{
  "num_hidden_layers": 12,
  "hidden_size": 160,
  "num_attention_heads": 2,
  "num_key_value_heads": 2,
  "head_dim": 64,
  "intermediate_size": 640,
  "vocab_size": 2048,
  "hidden_act": "squared_relu",
  "norm": "rmsnorm",
  "norm_place": "peri",
  "norm_eps": 1e-07,
  "positions": "rope",
  "rope_theta": 222000.0,
  "rope_fraction": 0.5,
  "qk_norm": true,
  "attn_scale": 0.176,
  "bias": "none",
  "tie_word_embeddings": true,
  "parallel_block": false,
  "extras": ["some layers without positions", "capped logits"],
  "init": "uniform",
  "init_std_qkv": 0.0431,
  "init_std_o": 0.0431,
  "init_std_up": 0.0431,
  "init_std_down": 0.0431,
  "optimizer": "ademamix",
  "learning_rate": 0.000967,
  "lr_mult_qkv": 0.4,
  "beta1": 0.9,
  "lr_head": 0.0197,
  "warmup_steps": 358,
  "schedule": "wsd",
  "decay_fraction": 1.0,
  "decay_shape": "linear",
  "final_lr_fraction": 0.0,
  "batch_tokens": 32768,
  "max_seq_len": 512,
  "doc_mask": true,
  "train_tokens": 250400000,
  "max_steps": 7642,
  "dataset": "wikipedia_en"
}
Each number is 128 + 32 x the weight over its row's rms, rounded and kept within 0 to 255. Layers, rows and columns count from 0. The size above them is the row's rms in percent of the matrix's.

# layer 6 attention key, 128x160, rms 0.04, rows 0-84, columns 80-159
size [101 251 193  69 160 118 147  96  67 158 153  70 211  83  77  78  72  79  82  68  80  81  81  81  81  80  83  79  81  82  84  81  75  79  70  82  81  78  81  77  89  82  79  81  75  82  83  78  80  80  78  82  84  77  77  68  87  83  72  81  81  77  81  83 103 129 158 101 139 109 140 120 136 113 132 109  86 221  86  95  87  90  93  87  95]
[[151 148 110 208  85 132 195 154 140  83 104 170 198  47  99 162 163 168 148  88 102  83 137 168 140 130 108 158 107 155 134 122 145 106  82 127 101 105  87 141 156  87 127  82 170 102 123 134 159 149 148 173 136 148 131 177 131 106 137 104 149 100 130 152 155 178  98 101 111 154 135 124 137 148 106 112  73 163 167 160]
 [150  91  98 180  71  83 147 111 107  80 129 125 129  82 133 132 136 153 118  92  95  99 110 165 137 145 130 131 112 186 149 101 167 151  86 199 140  89  89 183 181  89 170  60 173 184 132 162 132 100 123 171  72 128 118 182 167  99 107 104 142  60 154 144 186 160 109  57 101 140 163 171 100 162 101 169 122 148 154 111]
 [ 89 169 151  54 152 174  81 157 132 178 105 106 122 174 122 139 127  98 125 181 159 136 151 110 151 131 120 107 151  85 127 174 123 143 186 102  90 145 182  62  78 176 122 178  59 111 146  79 117 123 127  81 166 113 146  85 106 125 157 159 120 201 108 108  94  74 155 183 149 127  91  91 149 117 143 121 162 107 121 133]
 [136 161 168 199 139 145  80  90 147 111  86 194 132 123 170 155 125 135  60 178 140 174 137 149 158 173 191 127 154 136 163 158 137 100 118  95  94 183 132  95 184 148 131 120 110 120 132 150  76 128 140 136 166 144 188  82 157 116 135 118 137  85  86 139 146 155  74 107 202 132 113 107 215 101 154 121 121 116 164 163]
 [158  80 123 193 101  81 154 101 124  74 125 121 113  85 147 118 123 159 138  84  88  93 111 146 112 118 132 120  95 147 157 106 134 115  62 163 170 109  92 191 190 101 149 100 187 142 111 181 141 121 129 159  86 121 114 184 160 140  96  97 148  48 164 167 194 168 103  58 100 145 164 156 141 146 112 150 102 132 131  93]
 [ 74 157 128  39 183 195 105 156 151 188 154 100 121 163 105 114 132 100 156 191 149 122 171 105 150  83  93 106 140  81 126 155  92 128 158 101 109 132 191  74  74 164 117 200 104  99 125  80 132 132 126  71 159  97 128  85  89 145 139 163 128 193 125 102  89  86 156 178 141 128  85 104 150 107 165  84 156 111  97 124]
 [ 79 181 117  81 148 172  76 153 154 168 128 104 125 158  91 124 124 106 142 190 164 123 153 116 139 121 119 111 149  83 114 166 113 103 188 120 107 140 178  79  76 184 119 162  90 122 131  73 134 144 148 103 162 130 154  58 117 120 154 160 104 219  96 104  89  99 143 178 148 121  57  86 144 104 125  94 172  93 102 140]
 [172  71 133 180 109  97 166 123  93  73 128 115 154  85 144 130 112 114 105 127 135  76 129 171 142 160 146 140 126 213 183 126 136 127 103 182 101 110  98 155 161  82 129  96 152 166 119 152  99 115  98 151 115 138 130 188 161 116  84 121 153  71 112 157 169 148 105  64 120 119 168 136  84 120 146 186 131 124 143 112]
 [166  82 129 115 119 109  97 138 142 114 117 121 125 118  54 105 118 127 124 116 168 177  75 167 111 182 155 144 115 161  95  83 155 151 104 171 170  88 109 129 133 114 117  90 181 146 138 108 108 163 119 120 160 195  97 168 140  77  39 153 147 121 109 195 172 124 142  51 111  72 153 114 121 145 120 190 119  93  68 138]
 [177 102 133 210  85  78 153 120  99  89 108 136 142  63 145 137 123 162 126  88  93 123 127 139 101 120 129 139  95 158 172 114 153 101  83 161 140 126  71 161 181 109 161  67 181 153 119 192 103 119 128 140  87 137  97 209 166 128 133 112 148  67 157 158 172 169 117  64 117 142 190 160 118 137 116 179 109 158 168 106]
 [ 79 176 138  37 175 173  97 138 142 155 147  93 128 182 129 135 116 121 134 180 134 132 140 103 159 102  94 115 166 100 121 147  80 122 192 121 101 135 178  88  95 167 111 188  82 115 145  81 183 139 144  87 165 114 135  55  81 136 170 136 114 221 106 116  90  93 153 197 137 144  97 102 147 114 147  81 164 115 108 137]
 [ 93 135 170 109 153 136 104 107 151 115 138 138  65 195  99 141  88 144 171 168 117 169 132 149 104 184 173 140 132 111 136 149  70 150 124 126 131 103 144  90 120 135 137  78 119 122 114 104 128 137  93 109 142 127 113 117  99  90  36 178  43 165  80 122 119  99 117 103 104 105 104 167 104 105 168 125 151 145 108 118]
 [169  85 123 191  90  99 149 116 101  86 146 141 134 111 111 142 121 154 120  92 114 156 117 168  94 159 110 148 109 164 118  78 142 133  71 149 169 114  82 175 198  84 143  50 181 183 108 159 107 143 110 173 108 125  93 184 155  97  88 114 171  64 184 150 196 139 102  82 106 122 185 171 123 136 109 179  87 140 157 117]
 [124 139 151 184 123  93 178 138 116 143  88 149 177  88 203 124 199 178 148 108 106  88 139  96 122  65 113 153 127 131 117 120 142  98  78 120  77 115 106 111 174 142  90 160 146  77 155 169  86 164 129 166  86 133 163 161  95 181 145 106 145  80 111 107 117 165  93 109 186 115 148 118 133 194 137 111 103 132 179 144]
 [131 128 113 105  63 107 122  94 130 101 113 104 166  87 132  30 112 132 108 187 142 178 116  85 215  78 195 139 173 144 137 118 145 152 177 181 104 166 107 116 110 118 113 130 133 171 109 167 131 124  94  80 106 109 168 148  89  87 100 119  95 109 133  90 116  90 147 155 139 184 102 175  68 147 148 131 107 109 101 101]
 [107 159 137 143  98 141 113 133 111 147 135 141 134  89 116 104 181 202 171  96 163 117 150 103 119 110 147 114  98 120 122 121 129 113 122  84 157  64 122  87  92 161  75 112 152 133  90 117 126 191 104  97 126 149 138  85 136  94 144 129 154 139 116 128 162 149  93 111  98 128 165 137 144 162 149 140 157 134  62 125]
 [144 145  70 163 178 115 123  99 131  79 140 155  97 129 133  90  84 112  98 112 113 135 143 113 142 134 179 122 165 157 139 188 193 114 155 135 104 147 156 123  94  97 161 130 170 107 172 106 115 134 120 155 167 155 175 116 158 134 123 173 103 128 140  88 111 118 138  92 127 133 105 106  70 119 145 148 180 142 174 137]
 [162  82  58 131  86 160  90 142 101 133 114 133 116  75 101  76 109 140 101 130 128  67 129 146 156 115 114 161 142 113 127 141 150 114 121 166  93 136 146 126 155 134 160 102 100 124 173 139  97 153  59  91 163 154 174 144  57 122 105  80  32  75 115 121 163 107 120 152  91  69  93 112  85  80 123 168 178 128  91  94]
 [ 81 100 114 115 170 111 128 117 188 127 129  95 101 132 161 132 114 163 121 111  75 129 129 109  77 109  87 103  86  82 117 169 159 179 151 120 113 126 140 116 119  80 129 142  91 141 145 120 110  84  96 148 137 130 128 140 131 108 118 122 182 110  98 166 128 100  94  40  84 132 132 112 136  98 174 144 165 121 235 165]
 [ 88 180 110 135 114 160 111 168  65 116 127 150 124 154 137 142  89 154  83 119 134 168  99 159 131 108  92 137 165 130  76  98  80 121 121 165 174  94  93 139 128 163 110 149  70 101 112 132 134 196 118 189 168 144  92 111  84 149 159 178 119  94  60  50 140 153 136 158  73 133 131 186 186 163 156  78  82 108 138 152]
 [149 149  74 125  91 166 175 182 119 120  93  79 120 119 128 110 126 107 117 109  68  97 130 147  50  97 172 153 165 155 159  83 128 133 101 112 119 114 105 147 107 171 150 147 125  49 158 116  98  90 136 162 150 137 128 109 138  82 143 169 108 140 135 152 136 129 124 134 140 160  91 167 127 118 175 117 135 138  26 127]
 [ 71 144 123  99 137 154 156  93 159 124  62 182  80 115 146  99 113 183 165 174 153 119 128 128 108 123 180 153 152  94  84 122 125 117  96 122 169  75  97 108 143  73 182 133 160 142 109 130  81 201  79  91 150 144 148 126 126 121  92  82 121 125 153 129 117 116  92 111 158 117 107  97 125  88 146  88 114 113 128  99]
 [171 134 120 123  72 107  99 168 119 131  42  76 133 144 174  99  69 149 175 124 124 166 135 160 152 156 111  76  92 130 216  83 156 129 107 122  19 141 140 126 163 130 135 158 161  89 140 109 103 119 155 153 172  88 133 105 124 174  48 153 199  98 145 152 151 108 116 113 125  78 138 142 112 159 122  94 140 128 115 110]
 [179 115 137 129  90  94 172 134 121 114 119   6 167 186 115 122 122  64 110 142 156 105 144 136 158 129 150 136 126 101 147 135 154 140 157 220 130  98 181  73 186 118  86 115 128 107 162 122 133 134 142 166 101 207  88  91 103  97 162 168  80 108 105 211 181 107  92 137 123 120 154 113 118 139  93  89 139 120  80 103]
 [124 104 125  95 167  97 184 163 127  76 158 162 126 114 187  81 103  94  79 122 176  90 136 114 157 157 131 116 168  87 125 130 157  76 172 175 215 127 152 173 132 156  76 112 138 158 119 144 133 110 133 129 131 222 147 109 140 111 134 144  81  72 138 190 133 100 110 180  82  70  59  90 143  98 145 139 108 122 154 118]
 [147 182 105 110 140 111 198 135 146 126 126  89 131 174 130 139  71  83 123  83 121 146 114 157 107  65 152  93 127  67 105  56 135  82 135 160 106  94 123 125 156  94  76 104  81 159 145 100 120 146 124  94 118 129 121 156 153  44 123 135  95 117 143 127 123 109 128 112 113 139 163 158 152 147 168 116 107 108  63 145]
 [ 97 162  80 154  70 133 119  86 111 150 105  81 152  63 120 178 190 127 181 105 135 177  54 136 170  98  98  95 119 128 156 182 145 149 132  88 103 119 116 132 153 112 155  73 135 137 174 120 108 138 156  85 128  81 116  95 103  62 124  84  36 125 108 184 143 109 110 148 133 135 192 120 106  92 190 122 169 146 127 160]
 [145 131  77 138 177 105 151 104 152 160 151 126 120 122 143 117 154 130 109 170  90 133 113 130 152 157  89 176 153 133 120 146  59 139 124 162 129 162 125 109 114 146 174 131 156 108 128 198  77 130 170 167 149 147 140 129 177  72 148 154   0 183 122 113 132  86 174  90 135 112 134 135 104  98 133 143 105 106 112 179]
 [130 131 206 170  73  71  49 125 122 106 135 132 125 113 134 179 141 180  86 172 154 115 130 108 168 124  99  96 103 148 111  90  95 188 165 221 121  91 111 121 177  89 116 116 128  90 142  98 116 110  71 131 112  99  79 105 120 149 136 169 173 139 109  93 170  86 104 196 148 108 102  93  99 154  71 127 120 115 102 172]
 [158 146 125 129 221 137 106  95 112 111 123 107  95 212 111 137 162  82 153 118  86  87 134 107 119 160 187 118 116  72 157 132 110  62  88 187  70  94 145 116 150 214  97  95 112 121 159 158 122 134 129  92 137 231 131 106 129 141 152 143  92  88  92 112 127 144 143  93 148 111  99  96 149 128  88 142 104 141  76  73]
 [143 136  99 119 103  58 197 147 142  92 123 175 181  74  89 128 138 128  75 117 114 151 107 115 117  94  82 162 133  90 159 110 122  93 135 173 143 161 113 124  75 140 106 125 141 118  94 107 195  11 121 149 154 107 127 117  57  75 125 110 105 103  96 128  73 151 119 131 141 153  68 122  89 136 200 111  80 120 102 145]
 [ 83 173  94  95  98 129 204  86 136  99 128 161 138  72 103 115 148 137 140 129 123 180 136 105 122 101 115 108 183 136 174 155 183  97 148 114  96 116 111 113  71 124  80 138 108 120 122  91 109 134 163 151 140 204 134 132 116 104  96  87  84 125 127 141 125 176  94 139 116 147 118 107 119 119 174  91 132 125 129  91]
 [104  36 129 142 123 138 129 111 147 116 139 194  82 138 139  79 104 191 190 159 150  51 110 122 105  82 127  95 143 158  85  93 113 164 167 133 164 179 190 132 101 120 128 127 125 178 149 126 188 109 115 159 101 113 163  57 135 103 182 125 147 135 149 163 182 156 103  92 104 148 120 104 151 137 161 190 130 121 131 103]
 [114 204 137 134 186 157  97 124 127 135 121 162 186 122  95 112 147 139 123 154 137 128 138 147 174 138 163  96 131 126 100 144 173 191 152 191 118 122 110 155 123 143 113 124  79 129 106 132  99 245  66 127 132 152  64 147 163 108 147 124  82  98  81  87 108  93 115 160 151 136 144 152 107 177 126 114  96  89 125 111]
 [130  81 144 136 129 154 140  81 165 136 146 181 107 127 108 177 157  75 178 130 140 173 126 193 142 222 112 202 125  76 152 120 117 185 107  84 140 157 104 180 138 145 123 115 182 174 142 182 127 146 181  62 149 127 194 127 101 152 166 128  89  99 110 121 117 161 193 146 133 154 119 188 158  78 160  98 155  79  75 134]
 [177 108 142 126 180 142  69 119 134  80 172  80 157 136 147 185 149 115  99 120 139 120 169 186  93 164 119 125  91 119 100 149 122 134 162 131 100 112 147 142 119 109 130 114 132 131 118 123 126 109 139  99 133 135  97 122 100 151 123 108 178  85 146 141 158  54  97  96 189  96 105 102  99 145 106 103 114 134 132 104]
 [121  97  92 164  94 106  99  52 162  81  95  89 153 154 162 159 137  89 152 185 157 137 139 190 199 131 105 140 152 111 163 127 114 129 112 184  85 137 143 100 127  99 121 165  63 144 126 128 163 156 137 117  81 115 175 174  91 106 104 152 105 145 143  98 127 136 145 122 180 183 169 119  99  61 162 133 127 110 143 129]
 [128  92  97 103 120  78 162 129 139 124 105  82 134 119 133 124  76 164 106 164 127 187 167 166 177 154 129 126 103 128 102 123  81 104 193 186  63 160  82 121 114 114  77  90 103 161 119 143  84  81 143 125 143 159  72 165 191  95 156 112 119 173  93 160 170  90  60 103 103 132 110 106 142 102 111 122  84 167 178 168]
 [158  76 127  87 206 106 117 134  90 148 120 128 132 134  98 166 125 100 120 117 117 120 174 153 123 110 110 159  80  94  93 138 118  87 115 141 109  96  89 198 168 158  90 124  76 128 140 185 112 138 145 145 148 129 114 134 123  93 182 134 161 120  86  87  78 125 172  93 178 160 168 170  93  79 162 102 156 122 162  36]
 [119 133 138 141  85 132 117  56 140 148 175 101 139 108 154 210  68 157 206 103 160 147 115 183 186 110 133 131 190  88 129 104 105 144  75 132  99 135  61 137 114  99  67 105 135 124 166 121 138 159 185  85  78 123  89 140  81  83 107 142  99 176 125 117 112  93  55 178 106 146 128 147 135  91 125 134 108 146 113 112]
 [101 138 134 102 128 146 121 102 168 132 110 134  97 104 118 165 127 121 191 140 138 171 165  93 100 110 134 105 164 140 173 102 120  92  99 112 195 147 118 123 152 171  88 138 104 132 129 158 160 117 152 155  56 107 132  94  90  83 154 136 123 125 131  94 100 158  97 133 143 142 105 220 131  85 171 116  95 135 102 123]
 [111 164 106 122 163 142 161 130 118 106 146 114 120 161  66 149 161 172 167 114 120 116 159 120 117 128 150 113  71  72 186 151 132 130 140 130 141 113  81 138  96 165 164 123  94 111 146 182 128 109  92 130  86 167 175 151 105  86 134  92 101 127 117  75 111 128 179 169 149 115 136 128 143 129 175 119 110 112  55 123]
 [124 123  78 102 180 122 125  94 157 128 190  50 158 154 153 115 148 107  95 162 105 101 135 136 133 109 217 102 154  83 138  87 116 143  74  97  60 132  95 163  99 173 184 123  90 130  79 113 160  43 116  86 164 112 127 145 120  96 116 103  82 138  60 146 125 117  92 104 158 214 217 112 159 113 151 135 132 138 105 118]
 [147 133  92 161 113 171 125 119 106 143  86 127 139  92 191 145 120 117 143 152 154 142 114 134  98  83 131 113 123 154 150 107 133 149 194 161  54 132 139 113 112  99  98 163 144 133  95 138 223 143 141 113 139 154 128 109  89 107 109 124 118 111 152 135  75 165 128 166 155 143 140 145  33 157 170 117 118 137 152  94]
 [124 109 134 138 167  81 145 149 164  93 189 138 181 162 144 128  69 125  90 137  98 161 145 161 110 186 115 172 167 103  81 176 140 114 145 172 162 155 146 157 111  96 133 172  99 171 166 149 152  72 172 164 109 126 112 124 141 121 132 164 192  81 116 133 128  98 143 119 131 147 133  88  98 131  93 197 105 131 169 114]
 [145 150  96 105  64 137 156 100 163 123 125 165 124 165 102 159  90 111 135 115  97 103 150 164  90  93 156 175 181 124 109 158 115  80 168  59 181 153 165 117 102 150 150 188 144 142 136 130  81 137 138  87 119 100 182 112 122  98  51  98 136 153  95 136 132  99 110  97  99 144 103 160 112 112  89 119 178 157 143 119]
 [115 120 141 112 105 104 100 106 151 110 145 104 150 183  98  47  91 179 142 116 143 133 136 129 144 103 134 116 118 158 133  76 118 146 150 133  61 115 146  83 188 103  90 130 162 152  58 125 144 163  78 109  92 130 146  86  86  64  92  89 119 105 156 114 127 155 113  99 117 122 117 125 111 181 159 128 157 126 117  34]
 [145 146 163  98 142 139 173  71 117  97 123 153 140 123 112 113 127  72 105  89 134 180  95 105 103  91 100 170 107 162  96 156 147  85  91 139 108 146 149 103 114 147  99 145  77 125 177 118 128 120 133 105  95 141  91 137 210 123  96 140 135 167 137 162 185  93 117 158  92  93 183  53 160 124 127 122 105 148 128 159]
 [112 122 163 116 132  88  95 104 121 161 171 132 101 137  83 130 135 131 124  72 108 107 121 108 120 101 104 154  80 132 149 119 143 113 154 110 177 111 113 119 113 135  92 135  81  95 153 155  96 140 168 141  98 116 138 193 118 148 132 106  80  77 178  88 144  95 165 161  70  64 157 144 139 115  96 126 172 139  94 183]
 [ 63 124 137 118 169  86 119 148 194 110  91 144 114 127 142 122 114  63 144 152 131 115 158 164 163  75  84 146 138 122  90  68 122 102 180 166 177 153 109  85 143  96 126 126 124 115  59 172 136 106  46 162 176 114 128 116 157 126 107 155 156 125  84 148 160  95 121  71 161 134 126 115 170 167  95  93  93 148  81 136]
 [ 94 134 133 194  78 112 123 124  73 139 143 119 137  90 193 169 112 174  97 114 126 135  81 137  80 210 140 181 146 139 127  96 113 120 150 119  67 150 151 100 146 102 150 140 102  81 165 166 137  46 140 186 169 121  83 166 134 167 158 152 152 160  65  85 118 159 138 165 117 172 163  80  94 122 127 114 142 127 135 178]
 [ 63 159  60 110 121 140 105 141 110  86 165 154 144 130  66 127 155  70  87 119 176 111 146 115  79 159 128 155 147  95 112 136 114 101 158 103 141 186  99 129 109 169  65  69 106 113 125 134 111 111 121 133 133 127 111 136 161 111 196 104 106  89 172 128 186  98 168 158 174 117 118 119 113 140 165 174 165 115  67 129]
 [116 116 107 101 115 154 149 140 131 133 152 163 135 193 124 173 161 121 146 130 113  80 101 192 141 136  89  95  76 217 105 140  98 122 113 118 147 182 148 109 181 159 138 146 166 133 190 112  83 147  89  52 164  81  67 123 118 168 109 126 181 165 135 147 143 147 129 127  79 126 148  84  93 162  69  71 138 141 102 120]
 [104 150 146 174  94 116 140 162 166 120 135 147 133 205 128 123 121  88 134 101 167  72 140 123 177  86 128  82 129 147 114 153 157 171 133 197 150 120 157 138 115 133  61 109 109 146  71 107  64 154 126 123  87  81 151 127 113 100 101 115 216 147 100 131 118 107 114 130 143 112  96 141  99 210  36 103 144 132  79  96]
 [ 74  99 104  75 137 131 173 106 169  68 140  89 125 151 198 191 119 180  82 111  83 155 118 121 155 170 149 143 153 128 133 157 129  86 116 152 165 126 117 144 181 107 176 161  82  84 126 177 174 121 192 122 141 117 150 120 121 134 132 111 143 210 135 100 115 109  97 118 167 134 106 146  52 111 113 150 125  94 180 176]
 [117 115 100 139 149 103  84 114 172 150 148 118 146  86 188 152 140  99 101 107 172 132 166 111 149 122 164 124 165 169 173 118 115 149 147 144  73 154 179  89 181 134 109 179 128 118 133 107 146 126 110  93  82  89  62 116 139  95 146  96  93 141 139  72 226  63 153 125 165 134 124 150 204 111  97 140  63 114 152 176]
 [165 126 120  88 117  90 147 180 123 108 203 127  98 144 133  91 136 110 182  84 121 116 143 186 147 121 106 131 123 120  15 131  57 128 145  66 191 113 149 101 117 113 108 136 103 170  77  96 119 126 122  68 134 142 158 145 121  96 157 103 154 103 142 144 145 118 102 133 152 148 146 155 102 144  97 179 147 159 154 133]
 [137 110 140 121  99  57 135 162 184  72 124 102 116 195 158 144 164 141  72 132  97 138  78 127 158 173 176 127 153 101 125 155 111 169 113 120 188 189 122 130  81 150 137  97 150 104 102 146 142 125 170 139 109 187 184 132 175 192  92 151 144 154  82 130  88 130 202 148 143 112 133  80 141 128 103 155  71  83 110 119]
 [196 124 139 102  62  94  93 123 163 174 149 182  61 189  90 101 173 162 166  94 129 132 149 144 172 101 122  63  90 108 141  71 139 163 142 113 129 157 112 171 119 154  85  93 194  94 165 128 133 136 141 154  91 177 181 105 142 145 105 163 166 105  96 111  97 146 151 169 137 131 147  91 144 113 133 131 173 154  91  98]
 [137 140 125 131 140 113 105 171 149  83 126 146 149  58 144 114 135 136 116 151 108 136 132 141  98 152 137  88 162 120 154 143 102 214 131  81 124 109  87  68 122 140 163 110 168  83 212 113 120  89  78 121 106  83 102 117 132 141  63 157 126 124 110  87 103 159 140  67 105  69 101  92 157 160  90 133  71 131 129 104]
 [ 78 172  96  97  85 148 141 118  91 159 108 163 161 105 125 177 139 140 137 120 122  84 129  89  95 208 137 120 114 105 108 131 128 112 133 136 152 127 197 108  89 134 136  96  99 164 122 134 145 107 125 142 150 167  66 165 164  87 133 145 146 131 112 160 152 121 121  87 155  71 152  91 127 117  85 166 157 127 109 175]
 [161 101 140 132 148 134 164 100 113 119 172 100  76 137 107 121 107 115  83 178 139 111  89 141 143 153 132 171 151 105 168 123 105 101 152 113 177 102 169  96  88 141 177 194 100 105 120 172  95 149 168 209 190 148 162 151  63 136 139 127 121  77 129 175  97 155 171 137 106 134 138 144  88 113 168 104 188 108  57  95]
 [ 87  93 174 104  71 109 108 110 130  48 111 104 164 141 115 149 158  75 132 139 164 114 107 154 157 132  69 179  60 140 164 119 151  92 126 158 130 160 112 100 174 127  97 108 112 164 140  56  59 128 119  72  97 109  92 170 113 100 121 167 108 143  61 170 169  99  88 183 110 142 131 164 113 134  96 163 129 121 125 127]
 [101 123 162 159  93 161 149  99 152  98 138 140  78 191 112 129  84 148 141 123 154 102  95 135  91 145  81 188 110 147 106 176  84 122  97 175  70 127 135  97 180  93 112 157 139 119 143 100 159 101 155  40  82 128 137 151 178  85 139 153 129 132 142 158 127 122 116 169 178 139 171 128 127 156 179 185 166 141 107 134]
 [121  85 161 106 142  98  99  82 109  82 188 107 126 131 159 137  73 128  63 137 100 107 101 161  91 162 141 108 141 124 121  98 120 130 100 171 182 115 137 174 159 138 136  66 154 137 163 169 125  87 101 175 101 119 106 171 150 101  75 140 148 129  87 153 116 110  96  97 125 125 141 173  90 131 152 179 155 119  99 140]
 [114 139 116 109 175 104  99 152 146 172 121  71 110 170 124 147 136 104 184 156  99 155 114  68  90 129 146 140 172  55 151 118  69 124 183 116 111 136 166 114 109 150  95 212  86  84 198 119  97 117 140 123 158 155 126 114 102 117 175 169  97 154 128 149  41 117 164 151 163 140 123  93 111  77 161 123 112 130  60 137]
 [ 56 173 110 108 130 161  91 167 150 160 148  70 128 151 138 121 136  78 165 190 124 150 152  95 102 108 163 113 180  94 134 135 111 144 187 111 107 145 183  76  79 160  82 181  98  96 150  88 129 130 124  90 147 150 141  81  87 118 167 169  72 184 103 152  58 120 124 177 145 112 103 115 134 131 167 102 130 128  76 135]
 [129 153 133 150 123 144 178 202 163 133  87  91 228  95 133 146 157  98 151 111 140  81 138 173 144  81 116 153 133 164 182  87 157  81 112 119  88 113 123 111  87 128 113 147 157  58  79 118 170 132 132 103 134 123 131 129  85  82 146 124 165 127 148 114  59 157 110 115 139 120  87 144 142 154 161 117  84 146 140 134]
 [146  83 133 216 134  73 158 115 119  98 138 138 179  93 127 148 127 112 112  76  83 112 138 142 137 163 131 138  87 174 135 106 126 110  62 148 173 104  92 219 152  95 127  97 150 142 119 175 118 124 128 150  98 100 122 203 108 113 136 126 128  53 131 177 136 141 115 119 112 154 181 172 127 168 116 193 106 113 107 146]
 [112 146  80  74 154 127 105 143 120 181 130  90 118 178 104 107 112 127 152 197 106 150 105 104  89 155 178  83 115  56 123 179  62 134 184 119  98 128 158  85 121 181 112 155 106  93 189 126  89 134 174  98 149 169 145  90  84 136 154 182  75 168 101 158 104 137 121 151 138 145 108 123  81  93 153 113 164 119  68 115]
 [180  77 146 190 127  91 189  69 137 117 113 159 141  85 129 164  93 170 113  77  93 119  87 174 133 131 102 177  81 182 116 109 124 121  72 151 149 124  83 156 139  75 143 106 171 142 116 171 122 101 121 136 131 101 116 161 150 116  76 134 143  52 137 113 162 134 118  84  99 120 166 135 113 134  98 164 108 120 172 111]
 [155 142 111 205  74  84 151  71 147 109 123 110 134  87 142 163 142 148 163 124 112 130 128 120 153 100 139 170 134 195 127 102 160  90  87 118 129 129 108 189 182 129 148 157 157 164 161 127 110 146 114 194  88 167 134 169 168 161 144  84 131  22 152 168 179 147 116  63 144 158 192 158 105 140  98 110 119 162 124 130]
 [108 158 146  55 185 144  69 163 148 165 103 122 146 141 124 119 120 144 162 135 146 173  93  90 122 112 101  86 130  81 162 168  90 158 151  88  84 154 178  65  74 183 101 152  61 143 174 107  94 143 131  80 115 149 146  65 100 179 180 143  82 202 149 150  81 104 114 198 130 121  99 111 161 121 176  93 125 108 142 144]
 [121 126 118  95 143 187  92 153 116 162 160 170  75 174  84  88 120 133  85 120 178 155 128 103  86 134  99  68 132  95  76 178 111 164 163 156 138 135 161  96  63 127  96 120  96 118  80  35 137 160 155 113 141  64 146  67 134 112 152 124 102 190 133  80 128  98 104 153 156 119 109 139 113  83 147 113 169 127 128 119]
 [184 114 140 201 113  96 167  92 106 107 156 151 131  90 127 143 108 116 114 126  89 103 137 149 122 151 146 129 160 218 150 101 160 105  87 101 137 124  71 178 207  87 134  79 184 157 107 119 110 171 114 162  98 119  70 165 119 128  77 108 167  74 101 138 164 112 127  84  86 143 181 139 100 137  57 157 100 134 121 100]
 [147 142 167 214  58 114 161 124 154 109 137  94 155 101 152 157 116 127 145 163 103 105 112 152 127 121 142 180 149 138 159 138 117 127 114 121 145 114  73 178 171 148 109 183 146 134 167 126 110 116  59 199 133 146 103 197 164 123  96 104 166  73 111 151 143 106  97  62  94 165 164 138  87 120  65  96 105 170 142 143]
 [ 98 167 111  77 100 178 186 158 131 106 115  70 126  96 172 108 147 163 182  98 123 107 140  83 156  57 145 185 110  90 191 148  59 101 150 135  91 118 152  79 116 140  93 180  62  73 145 146 125  89 101 152 157 163 138 133 133 133 200  98 172 136 100  99  94 146 167 181 106 103 134 104 131 139 121 115  96 139 157 186]
 [ 79 173 130  64 161 169 101 186 153 167 141 129 112 164 141  93 127 113 166 119 140 110 131  93 111 114  99 101 123  64 120 172  91 162 171 116 116 166 200  59  78 173 101 143  63 120 109  80 144 140 142  83 153  98 160  68 106 142 169 133 117 192  99  95  82 105 151 170 146 114  78  95 164 100 151  90 137  89 132 116]
 [167 118 115 123 121 208  87 154 138 136 191  85  95 110 112  39 109 102 103 112 151 139 104  73 105 150 166 137 139 169 155  99 125 111 116  76 175 131 174 146 161 171 105  75  77 144 126 112  96 112 157 185  63 144 149  87 121 118 121 113 118 109 137 132 124 161 138 129 102 126 156 133 157 106 193 156 176 169 119 152]
 [204 166 140  91 150 140 118 171 128 175 125 131 117 128 131 114 202 142 131  90  96 182 159 147 203 212 129 126 138 115 121 144 128 143  77 115 109 135 165 101 145 120  92 126 132 147 153 147 130 169 151  89 124 121 154  97 131 179 119 133  86 198 174 107 129 144 117 190 106 169  76 149 113  66 164 173  79 134 133 164]
 [ 75 134  66 171  68 148 126 125 133  76 130  88 109 108  73 126 100 120  99 152 123 153 167 145 100 106 143 163  94 176 149 106 145 106 157 133 129 126 136 120 182  75 103 133 137 109  96 148 134 166  91  53  61  92 184 104 136 113 113 119 121 160 151 106 114 136 110 104 148 115 156 138  96 123 130 166 121 131 127 118]
 [155 139 126 108 107 138 150 109  74 179 123 110 111 108 100 156 184 170  72 116 157 160  91 149 158 140 105 180 123 171  65 150 105  99 109 132 108 126 179 200 114 182 149 162 137 169 164 202 135 107 104 164 151 136 170 123 153 102 127 102 115  77  96 138 140  79 175 126 164 118 140 132 150 116 109 135 111 123 167 140]
 [169 114 122 174 167 147 182  87 141 142 132 136  97 118 166 164 181 129 163 122 198 146 153 173 171  93 157 122 104 155 115  63  74 156 125 162 109 119 119 148 130  79 113 200  82 106 125 149 140 133 135 151 114 120 111 123 124 165 156 108 120 163 142 133 128 117 117 169 114 123 202  94 130 159 164  80 123 181 179 166]
 [131  78  64 130 148  96 129 132 128 168  92 106 134 161 151  84 188 105 181 105 148 109 172 147 152 122 174 125 125 121 176 196 134 151  70 133 164 187 178 152 125 145  77 115  95  79 115 148 120 113  60 124 129 140 118  91 101 163 158 117  83 136 180 168  59 145 163 162 124 130 139 150  87  95 143 104  97 117 141 128]
 [113  92 102 111 135 102 114 159 180 101 121 136  95  94 167 148 132 143  84 111 149  39 116 152  87 146 104 121 164 111 188 118 163 105 138 186 139 117  98 151 114  96  65 138 113 121 174 133 163  68 136 122  80  87 126 113 111  46 119 152 150 184 126 211  96 112  56 124  95 145 162 168 126 154 121 154 125 128 110 162]]